{"d_mlp": 512, "activation": "gelu", "norm_eps": 1e-06, "init_std_qkv": 0.0396, "init_std_up": 0.0396, "lr_mult_up": 0.647, "beta1": 0.95, "train_tokens": 114700000}
Each number is 500 + 25 x the weight over its row's rms, rounded and kept within 0 to 999. Layers, rows and columns count from 0. Numbers have three digits each. The size before them is the row's rms in percent of the matrix's.

# layer 8 MLP down (transposed), 512x128, rms 0.218, rows 306-355, columns 0-63
094:488530510493473493507493523533499476508517453506456483518434493520482482477484504490486511531506512474465500545489503482463545519506484512526502461501474515528459494491550460498496501485504505
132:480505519506488505495498478483508510490498462486472514527451477507500504521512497483492464487486517482480490521538498461521543482537509494517460511522551531496459526510504486506515475509467505
101:456461515499482556502473537483511479469534491489526477521520480524489489493498470489517504467519534529493510535487521518527495499491477454508490533534497527443529524521518538501507536490517465
103:479465526504537523469503454500530459499506505483488494518481501484472518479518494487531490519463506498492492488488524498513497443517489488541521461490469550479509455475481516530533495453522554
095:528466476509512442506524444478511473480464508501529529493489465527527472481477484515525498472497480482511494513523521457552519475492479463520501546490522471473531518505476460451509517501503521
111:504527513534499509521458535496513523495528521480509490452487481497507456471494483498505501494484474521511530445492494502517477448518490510521504512456559538511475504475480507524482501516520491
114:497531481514500465467451513503495517498501512521489491505461524555516501519495530518531511512515495511471527481523510507529505517532504453460521467508542462534518469479518491526458504472508446
100:517496490466530488458511501490501520469501519540534537487430501538519511479521467521528468528518512564488515509519490473520532520537472450525462492472456511520518496479462477513524474510518504
096:475503546517509501476541470515486508505523461501515457523507466468509518507474528510542465521542560510522542501542512473471481437511455481521495485478494480518483466498488466502501536497518486
107:471499501533506460487514494411472517473441504528503511517493526508500531519512525515525544506511458478527500493537470490514534453494476508495516487473517518502510514497508531472502520512480524
106:517479501495456472517530448493490520536518497496515563507485484493464503525545520461454486467518494514486536548496523502526479483585518501479471476518489499457504567504538469503485470476465472
094:526528472504531479458524536491496513520508493495504480509494501553491479486487486499461508469526496506488506524523508490527491521462495498505523487485483508506452531505477456518473479525521511
099:487508483519505581518492521510493470566486535472487513489498520491489445507497483519481503530516507510532481475479504502482474498509486504457516550435516512480475509488482472525505508485442528
120:478538478499521458510479523521510514518533492481477510488497530524521498542505503526495489497456488520492499462514492484511497538454504494501491513488495507534533471503499466519484515503521498
104:516473499466530540517524479502506513456506529529499523564555434510536515520554521489492507478488462496494437505474477497511485496530519520465488478508454515467475505490479497461519511504496496
098:458502501515515514507516511498475437531491498546485479485529503502463514528524555468504513487509528486475541518474488478529500545498496512477491470523465495489508459495501536457469479502482494
108:475516503514523483508513482512515482463460503470537518500539481472534484482485498519532528498537475476461534556496511531486513520538468487543522506473498520458462517518541471468498511498493552
089:479519526504468510512504461523472511499507440508452528510536481514490518531512503498497528484507506541520444546478524475531520463522546470494504533490463469470456523460532498503453507479498483
091:448528489487540479475512472504536472474536502453518500517518477513496490495516502510520515529456534494538513519535493484528529497498512456477508509447529538474521492499503437479489480534542534
093:518496512498431473471475504504429551487501487500547564515482482482493513513507503487507476446522502475507503530537551490508525463522542459495488471474533499521521488458503470487483493484495537
119:499485468504545454506507528516538521510499474472473512475481535506510454513517495468525489543497502470502486525506520541510498476523503522524484505468532477463516512551521531460482546490518496
098:496508548507508487544503522493492522546482492439510443522545490490490518537514468493468479470464459471473527528501495452490464502475490524531504523475486507527486500516492509499545508496526474
113:519465479482485459546501528514533479488510522485526484521479508495473494538515486516513514555521461521486498507502473475457441550531491502466534460480507496502518507479510508508506505537519495
105:465451486525464499506503518492509528480479540537546470549511524525526458485512498497504515502464494483450532519493500508474531535480472472474474497497506509500473551509449456474511497503515477
109:528503508472504528501520496464521496522482498519500509439505492463519477517460512530507506531477484492492563515485512543507471494474491520490536480465531506505539518505514511510499491494472489
098:494513518534504454517462538497492493521539506495514473527526528497479512554454480525512419496510510514488504518514467516512476539551519445478474500502494521483525509515475542523490528483522480
098:506537500476524518499496473509496507542504482492519487550466553510533520508513472530485513492514488475472477486517452488465496498494477523522546495545511518523509511507455496471521496495457480
097:502473479514524474473453529484517475518499459535449480471508485482537507482524510502503527516487493538535472532468541544478516482494507478541521505498484544484484479524491495476534524507483490
105:541477502508503514468505466533532443473506562510531515536475501465495466536484495490502515491499510533481491466502488465496485501511535481539478464498506485516532459493528536463452468540492483
098:495510466477509500505489474487451525467461489480505493519528514484449485510512516460482513525502487535541488495486513509493507466474498477519450516471469443484513535472481466493498486494522484
107:498521539478510547530467517505496470477490519489453497527476467534515492461518535499497473508467516553489526493459469506498502520505484496483510506502489510505469536493491493506510482519440503
101:463471515531460492515531459476488506519502479521484527495495459474487469517494520469472507508522478488517503469523469524481520516503496483538499546526454511488468511539548542534493476521456505
098:532465458459484504477562505460503564477528508495556503534496454478510458488510480475486517500468517492470513493457525450515503508493525542490518469515531544466531499558509498522513491545510479
112:524490522520476568534483483518517538473532501495512495473518502483499540453518450494492499514531523511469459509447542502507509484534477537516496463542528529530497503516473512470449500485522479
098:468527448495516483515514526526545511498506505472494485477506486438456505509510481492516538527478480502518488483521477501496594522510511495533509541465467523484486479542540498517479495527507528
097:516528464503482457506487499554509492507541522509496488488520488448517525507477516480538534466481489523509489482491462480516497469495478525514499525438508509500545503529559472475507494519512497
087:535507513502517528454542499481499529518499500540475470519522477463504526470501506540539503544505471473510512526448507540484495512504488486480512486452523464449483518472504541503491510493499553
094:523507546471541497506512519491534495474512506455537468485514490488492491469521477528533549488523456514494495565444455515502501529507505463493503535546536508490473513519516497469493426512467498
095:528496475490491537514492500495520463478507512514475496481500510522525467514504541502492508505537492518515500520476503490472451557448484499527499534472486537508506501518459470480518521464493493
102:496494514439473473491497483486525523470534483519506483479525525525497535534513488481543489488490512511503542462513472477516539504536534476467480498521533496445535505505548535494515460501525518
100:485521453487473491521505512452507508545475457494498502512503522506495533498442462509523507496562536506513480558547519452492483490516483507513486535490512510500484501522452461504506527478486531
104:492524543496541475485531506526494544466516546471547494525494501487511524513524539497449477551479502503470476459528497487480467520463524508507525514474516496476491550470483511483484495528478497
101:488481498527544527496500478538508485470464506517516500476459465476467478456521489498505482546507501515467540467519520497452520470498476449461505485507486470499505514479521483513504520469489490
130:474506454493516534528468481502480533475467503512500524487509510490501466509470468533522519522513541484470495511516542522498503568448552534469499437530498528506507478485522493491504483476505495
093:510533500486482501496483529518467463489508490424437477447451514519490486477505475459507495525488508502506486481528519487492528501509507493494499500491496518517512496503496555526487504490452448
100:519510504472540486524526453529483519489540516508511484498482487486521516531496510504498448501507489505513524508481500465488471553525475547520484488498482561550509477505470500525518529514502495
103:504510476507503461478498469471480547459550517503512462513468509516504545500470454504470485522482517493488515440495507518468464517506505542476496494530471490545518530516488483507488499524438517
092:500517502509498462503441473504488498515490508494497491480442501499452511544495516531446539491504458490474508519468534510524516469511505510500546492506494497479531503461490488525518512507511533
096:473476507501507511487433465493484504517487484508477500490486462502534489525506497470489556479483561541452517532477509503545493513521520534514488539500506478504469502465474471512495477470503505
101:499549479531509539509493497535509471518496484495489484502478503494479469477488497501510526511494597463515497466446466496511451463510505501504489522510535477539477487500483515523512543456500468
# layer 8 MLP up, 512x128, rms 0.141, rows 307-356, columns 0-63
116:526472509525528515496490495520438504504467522484506567489526521483558511472484487498487498491510488505512478503537480466511480525528488488496528496465522534484492483495511530494491500515471515
105:508474462495478494523518503488525491505472478493495541513495522469489454541517510487491504505564492495524524519469499514524473498498536492525502519467507507479518482517465478514503436549525531
102:521479464477493462523498535477478488521479508538528540493479507495567470497497542528507509538547510535486502492521514518501496477508465509473497530467503492464511469507469508490509475506523515
096:495467521507469517484519494511473484535497518507503449517495522523484521509484541481516489487503497526546461544468509549442489499464492505515477477484445493536497493549491524490491547488470471
101:497482523472528489527477540476529507519464488501483489465543520474497499505497492483517461472454498532465481497492546498528502516482486488493486533483479453514461514468508528506522491450521517
097:493492516483520511531510506497510516453525519467490537467502478492517497498498494518498484521494473489501506477529500494489514517540534489498443487517524455491513435494497512504473460509501498
100:446521490505475507509539522471488490483460502547497463513515518469506499531472545512501486475478472470510485525480499500534498511470535543471513530469490483454530505477482488524521532476499506
094:497495469483496514495518478532525564452452479501452513485494519475514509537463524510517557509536542462459480480470533494545530515509499451489503502519476474494536511485478474509525480464516509
104:517500519494507529489537534483510507484475522526511527496519529534517503520521503523513526493488454494519492485531536472499486503506459479550501475456521495529494530500475502462504539525509528
101:508524524527495490516480453480524458543520510504471516516471521472497476500498547486499544500467450540507471492505546494458556484506516488475506486475508537494514540519536487487507495534498494
096:525502522520507514494513507534483510457502553498492460537520486453523482520548465487486581527519499486504490513509505526491506534504508512466497476490569451513512491501555538493503516503502523
096:491500474494514528505437505476515524477528481450489526492542495485518515528436525510497516515546487532493533481522529517484488487516485496469472574476488483564513524514515493484489509504520505
126:497470496485545487507475507457521473522496465440536499509522520496531504525472487525465483499495476505490518517489499457492470550469468479512481487499494491526531484549510503522508533562519504
101:503502530514500494485502543522496522489474499449474505522468517501505491545494546480482532477497480543517506483467519509529474493472512504522521502513471503494498494475478517471537520508458549
097:503481495529524513508462479515509506536457485538491512445526461456513461481488537521486470460526501480505439492493504470508479507536512506516492496466489540476491509482516467543496467471536495
098:544468520482478503468463529459424484483540475517544512478534536505503522544480489522494508442516538533507520509515471511498543493493509495479540522507488503531487478488500458491513532510520524
099:478492531488539508498486518481532524499499524526481519491484558489532480480532449516485494541524507522463486479493481491522522533455499544525513490498519520523517566517523469475521498516507487
096:507447473521474549505527545516466506476457506539498523499478533502504487511510539463514499459529505454463519534515535540511506529501506534468504513520475474558491488531476515514520528488503494
098:545478474517523487508464532507477529517486491497473469464518529508481532463488522498465498472454511527466503453465505511555531516493518517490520497536502498456528546547528538486481523516497511
113:483507502536530481483471484504460487452526500513495560454522517478498495507524528516480505507465522532512455528521455500460475483502524528529483503463476469501549490518492511456501552508512490
097:497481510513513482491494504485471524534485506477466506502482475498466527510523531485522502539513535481467489496489529474501506484519501470509443528504493457492493532468515474460489512533548501
110:557440501512515509483458517490541509521486539496469512455472477489475502482509478519531501487514495520467479493492503505482536515520494435499456457493513507507485448516475482512503508462527487
094:500487468485518445476470544495499512477478509443505517529500472526494474522505516448476492502510482486490532467458508459523540459522486504500500526496487516481446519475482474482489512503509488
106:456514500488492492455474546512437488532528493458525498461500523490511501486532522512494534524485450558527518478490532480485491506458507474503498549485503466518468496512499502468511497564503501
098:477538519503518501481485503512534539473455536496492533432504496464491497522515493515510499519414525520497481543497530496474498486470528508483536509470514494536509495521490473479541494522553542
094:520544524514523558482507491482510506484476505516504474460537516525493535550460520489503507478524473510531493513481525524557515471501433503487497494502506440490474505461511498514491493499490492
097:510502529479512524510517498482491514485527508521542488487498510512455517521486489489471497527539440470526485491537456566474507456489502465490495496533483480503533509482528526496465499485492528
101:516560516442513483476503520494473534508492466511549507514482516522510517495562489465509466483493457503502479483517499494513484518511470510510481499512507492491493550500516480509533493538531523
103:493470487452462560477541515509476550528536507455472490499492499496487486555517466462544449501486505507505531531486446473471517499543484522504480474495540556501488511497474493510499483513534503
104:523505508482510541513521504465527477494452513506485507466523466479508461457502501521520473489505545536497491523496513497470501501528550505476505536484565536477481471537449484473530484497470510
098:557480492476505494516472498525521492484465500492514484514517507516508489515496528538483458490507533500512509549474508468497542549495428513505481439478544485508480456460462476487470495459496491
095:466499536541536493522522513516490524519488492497491498480519532517511498490472500518523500509486505565530492539491523523507494520500451512493473511479499420537511498468489476452494474508489533
115:436493506532504456468495521476457482441480445504499456517450495511504478481499453523483469484460517545498471446465507498502513475517491517541534493484493473502477494478517498500483547510496556
104:513432489516474492474518505474514477479507462523470496512495443518529509505490497533480486547473498495488497530462521492495446553536513539494501457519529489532523469459503510502493491464470507
097:489496532501482529501509506545514516519490494528439503471503532509505492511504503484488525459473481484502464486501528511477537483474438504488483471485467497554472492470442487487517537498460536
102:533462480443543487554457501516513486488482486513523519519514479450484518478485503480482504512513497447497486463513490499494504483478554522539460527515515519510496520537526447480480544478502519
099:504467461480532481476460530479504540517520531506480435497472550511478461543522487532546552547519538502548477500504538522471458491478500507484485481479525452492526499500499509490503471488493502
097:546459525501504506519535503531501491497492484498532525500498492492511507485501479499496471481533521522492502518456480505524512493514452493480478478511512501517513464530493484530454503492524463
098:508505506497526457490483498478511471501497520483508551506484489512483500459522554540502506482495477506502521490505504527520542463502475499462457504529523484524511536498502494479483491489512497
095:496524534516508492543455501513541480511474510509480522493492497552504502463472497505530492469517501494459498539489523505531496442461485469516495494458513478502559542512528537502521496471520508
105:483500470486460498493499500446475453511488481523496517451492440487530463461469507509567496485489505479547493501512497514512484489517498515496495509511511496471524473485486529490498536477505486
106:508499482488525479457526514562549511521474470553556491522546541485478502480483457509540450488495522538498511502489505479463515470490513496485493506490503555464498473524492501460506529535454502
117:491485517542484487496479531500482488512501482534474524521487504471469500493521535526481524509487547507548466509490524521537509501458478478541479505508502493532481538528521480522500509456483558
093:453500474502473456534543498487480525512486488490517503467558474467512465534529542500501489496522510464470536517491487508474444551481536492500516488489486487494498456503498503503485516534508507
098:508522525483531481447523531536544514476536535484533517454488511485477505483491470484521465513501523509490505470513476458476499512510520468495484493514476505519501553518513514512507504488518567
099:514494510509470517500514517482469491514489524504473558487531457482481478503508535507486472491496504492492496517499523463500498520481524492485492544507539520483517474482512451485486515489535504
094:510523532501453521490512497537502496493463482483567479469498488505491427517483460487530508470519507533548494477505474496507504524487526515437506501501515493509531549502490508483492504528503517
102:562489528498482501504487508510487477501505486468487500509522519515482524487517549481513498501491526508544466498467499451452474542506536514528519483487480475498535458512471481515545501492514542
096:499471501526490467496493522498515481461473543477494514482436496498513517465525489506500499526493475539458530499498494488473488506494519519493479486523483527500489505528543517488507496552486548
107:505464489492491482541508539516502492492492554508471479528568528459508472474507505468487521530504534495522544482480479471507486476493492498503499546499492488472490454527501452550457505469480488